python train.py --n_head=2 --n_kv_head=2 --activation="squared_relu" --norm="layernorm" --rope_base=500000.0 --rope_fraction=0.5 --bias="none" --tie_embeddings=false --init_std_o=0.0159 --optimizer="muon_variant" --warmup_steps=0 --steps=9076
Each number is 128 + 24 x the weight over its row's rms, rounded and kept within 0 to 255. Layers, rows and columns count from 0. Numbers have three digits each. The size before them is the row's rms in percent of the matrix's.

# layer 7 attention output, 64x64, rms 0.209, rows 0-63, columns 0-63
099:116154139159122122097159074156132132093110115137164133151111145125135125117113142136153151148121142118113130163167113107149138104167119148173134123180096126113155132157100103143138128054106149
110:174115128141109159121095117111123110127122106125138131138159117123104146136115112139077117142109122115148160091150150151154140129106081136174116127130095180122117134177137148123121057142152091
094:145090117103102121125137128138149097117156113127141109127097155097115152134166132141127126136131121132115118128111143083046107123135124090129141121152120108104090089189137167139133138127174091
120:129153149111127108137108161114110125145100155133133134163137127128151176186103124099149117097122109142082088128094164136110122109138176084100123137100114138122123125140122148120137119081174168
099:142099104137147147131173134183155119138128125119139123169108169126126113148124169115147139140166157096104138130136113119163088106113148125113099150163088153100149107114150141061116138137130154
093:137136087107109111146121110098125131108078153144144137137155104151134148146136130095126152084116151064109145166120126114169090103136127157105133167144150149101147114146125114085082119142153124
117:166132110108067114119129141131145118130163111134103133074121134113131136077099096109143129119136170107104119163144081146134080133143136126074128170121125125127138093113133169107104135155125124
084:130146119121097158117112137133108139120087129141123143152120095144123161103115056136156095087159123124149099103116147164115120099148116090141099167106150175112117147144120093120133086128149102
100:124128140119133134128137118124113115128140106129120118150115123117133157109119144147133113127095100162125149153081111121066119173158160121200174116081144122160087115112124140139159172101152123
102:136132124137153146098178136106133129132155108128130117156139172124108122133099123144121130146121163139121145180111139101129125130114094136144098129117175103180110171150140117132104192155075155
100:112147141113148123135132111101129138140124138095101097173100112149136168104142130158136125161124106120125154103137128159125104186128124085127134173139138086166117131132116093101119072111084092
112:138140104126103149097165163114115103111101092133134149120150112102129135113118158109132097128137118086151108089119127069094156123102136090101088116142109118124102136152094150135128141103188161
098:118156126118135132142124144118129092139167140102159122119117121175101120115105142091124135132082124093093106139065121116165113111124117180160150074154176168143132115116136151132105126125119121
094:132106121165140122150106144109140124115127122133114097150095136089140146155109120140138111107147163129140165108108136141086132140086106140155155138178143137136146142090150175097164080169155165
087:110111163096058113162129133139157133151123154156129154152141142103156105138106147156134128151146136140109149125183139174101093088148132128153112138144129119102124124079140157124166120094123123
101:135135102084135140115134077154120100108124128099140114083103146149148130078120163142113148081109131142127119128125123101131168137156154155140144135148171115140146085166115112169092129158095124
102:108121121112158150157122113101138087121160132122133145106125109152105091130138135181130153138134155092123160080167122156131110156132164099135105112120166124166156103133157123146129131149076084
107:120139126160143129165077151121116108153109097117118081152128094165179131136124139118144136136092091123130161122081133119106119134112142084107142127102150130155192144106157141140111149102153122
106:159070131127118132132145134124118152129162124144142129133109128143175113138138145152158119151120162111138133116159155172146101125161178097115120116141140090136089117152126182097091120095176138
103:135130143142112147118114153111155107158091137163133121142105149154106118173129149128130139104131069166093109102140112103132141100113165112155103114104110118106106100114182112156134084115171155
094:107166146146133122172159102121077122107129131134107123100108169105102134163097133116167125137161151163147105113131154142150125137078130148135154124133087125166145161105117112169155119085114124
120:143110150189155140120118178153158108112125114086147150118096143125107159116145136153110160136112169125126166139126131121087158121185111114101111158162131176131121097114123125142129148151107113
085:150137136151152103153144076129120129144143099118123137146131105102125131136131130159155104118097131119150129103157097079110118147151098166207122114102166115093101152144135166125129080125128121
086:128115137154131150133135159130101132140148137116114116146131126086154100114150135126114171131140180123098132101152104141124113069174104172166136114165104133153127168101175131112093138103101113
093:115128121100121169161144117134123095127138144137147164111139106144141127152127121115152074114108113093120133075146100092133110099104117170123149110113140125142140176131100124088107147097143060
094:083129144112124130158098134120162167156158144133130166125133118176125146150129168139124102158135125150127111087136119106097150115099125118133097091100152106151102155103082108117104086168099129
086:138121148116127142117139143141091134142133146138099114172111080120170088173137175114119134110125155121136097145145145155145144123076160144152139173132127119150136121088172157118133104138082103
087:118087151111122116111102100078125120119165142156091116102112106116124113119111120139136174117107132132138180195156135151167088156151166156131128125121152101102148109123128115153139095145142130
081:098124114143139144147154132116131148114132078117134167176103151130120127143135179105092105162120114083136076138123114121110145100145123093110111099114117096157099140173148136147092171141122124
105:116097155122112116160118144111116102126109117147167116088164134160137150095120137142109127139140116166117144106123158149074123164083110106123118112098130132117144110150100118088162065168133112
102:136117136126101108121130116166136145105091143141152126075095142102095112125104097107106131159158104140140145132164121183103138101142130106150116195093120168126137118143159086137145135141148147
098:139149152123138148130122094112098176148129139172136123087147113111111146131107126077163097107174115117138114119126158160157104096105101172140105150120099152133169139101119120114118121081104110
103:132147121139091100098119109115121115155136149140107114109135133119132112101112114130137153092095129188134151148142165073180114126101156132135106134152152102138180083093097124128113148105105152
084:165156070129106149141096136150102159140121122124127125110142135106144153110144132117160117146138096158132116137117119151095098087130144125081166117119082081122137165095140127108130184144159127
106:132146142112188125117086149134133140092128160145147159129123135162140103122138103076088113137136135141128085120144144107103181110125118133118127132119152120128123114156094087162100126140060145
107:121120130102106123097146064118137161124136172141139092143122113143121139115114105107158048136139100138155124156116156113154101156129127175110128128119154119107088141113098123153139126119125175
118:125139122123135108108138162139134147111147149114122111117142128119113112140139115128128169108135128130092117122146118190128143158103133130091109060125070104100169137121112134096128146099151203
115:126112120110135148111123132149117111098088131164099116141173150110087151121139076183114135111116114122142089162134135085122152149125107097079122101138144096140136148111113155134184141123114109
092:140096119097136143154126113133123145141125144090137145166146098143121134175097108111153131127121092135105150151123163179132173147120167173130114154144138128167145139118165140075137166146104106
116:118145155122178113109128150113129116103136142092110128155116098136111098136163133112129162180089126139162131113150118127126159186166141128120110115164081141123086128168136095148099145135154142
115:142161135146142135125160119147143166136127116168165157111093112142102164119157088167145114115132142088131079109123135120157118158102112123163121137139127127095080104132103105151182137109118095
108:137114129122093121140117144129146117130089114110120142114151145141147101123128113134139101111124139128143134114121100144132089106141176138073096105053104173170113115118167169150164107166115125
098:167159115151144131115113119131161132135143132132100137114158100124125077130109105140117154100139143129161154091135107116174131140135135099133150122074156136133179178094109117142170111100124173
106:113087147122137111127137135128125085130084131122103094109147152134120103122122143136107160135134115120141074123095101143118134117187121154121132114097113158137148109138128071133150144140102210
103:130132108111165125120091152124110133166111136116150112144107118135125131151143123139117134163147085119162127131145102139149198089111162150115166080112096136138175156128123154134117137183135101
090:121133153126112099088144141094152135129141111156136122141167140110112091086147106122070099164113116097106136074102136085126110086149110169137131142115168135134140117091142112161121119128109146
092:141134121145161148164149161121119100139119107088100091103130082161175140173159188106148115153129108124140158108122143138131108123151113103108118091111098116099097117142110152125106115118146097
094:099146136108142086136112110128081133129168118147099124126130115191177110136121146116157124151143111104119118168136122097139111124104111117122107098141092143096135091103099128098078167103126155
106:118142133153112118133162147135122137129149122129132126135137146123107129158125124125113080131137120179111112092078198095109104157095142131112159113124175116125071160148136139159161139155164121
100:112120121149153111120160131124147143142103171125143122167130150125096133133141156169136093081171095171135125137091163090111162148133148089146153173162117119103136139105134110135147161130097131
097:142124110155101155117132129177164130112106143146129105148103149155083165149139129113135137144131129149154141152138091104156116085117137117126168106148101169084096115129152094145119123159129068
094:085117131150108145135119118134171125114143104120116129120139135096154118128158124113108124138117215174120129136135141157086106130106088127091141141105155166138091108097100088150116105128110111
102:128152130189135132128099154092111132142150141106125106115129105142126128133142127106156131126132152149103091131092140132159087137143046143099162147137115110147106127173156128098108121152137080
099:152146133116127136121151144114105131156157114140145143088183121105125105118173118104106145101120150116081165154129128123137176138105129163138055126089108136142141147132115158153116143100163148
094:133117116100077127106142094119118160106110124144152135088132133129123135110114119114090141095152068116130154133142103155114142096162108101154169143091090075109137095110100151141121095117120112
101:120111128098111097079117080128147144135102162123128144096141173104181151136095103156100143138139093159129123113117103138138128184110126124104133173135148090120152104143104115137148141153122097
119:127112078153151125124123138120152138122152126137120145109140099095159122108122125078086150117120181111123153170085155136140151132150116105134190137115119122101138134109120074107121150152169148
095:125130124079107129117081127148093120086141138080146144112124153118124123088134152138125144138152109112169133156149089142129179153096123117084131147164130133147168155142140163108126176150125123
090:132136103123117084136104100133106087177115137127116183064114137119103113100146104145124149114100130090114115133146153156129145168167125098158112151169086143132127133155117148153145136128148140
092:118112142162149110110135158147145158149134096136091122126150120137133109139139160150122127140111139153123129152104072117157151127131101166147120128138140132130121122091137075087177097146084191
097:120130106107147119110133090134121148134126095089131131150161099119101111090113096123138103110122116089155145096132112082135137128139117189139154094110136137082116165139180140161094097145143118
086:118149158111132136161117118165113116126148136103115135126096133126160143134137120134128135121143132124105125186122170170088147134112120094153126101170168106173077121125134161162135150115069108
098:101143128127135125148125155099143142101129148143139092183122138118105122116112156154159143155110108148149149125175106122167082109163129123103106120175154107073123123133086113077108149126139119
095:113099151157146146153143105166135162126139075125120134153103163107128130119164102122115137128163170149178096140153076135163144127073129137144153152128135148147147146142148128135155156095142124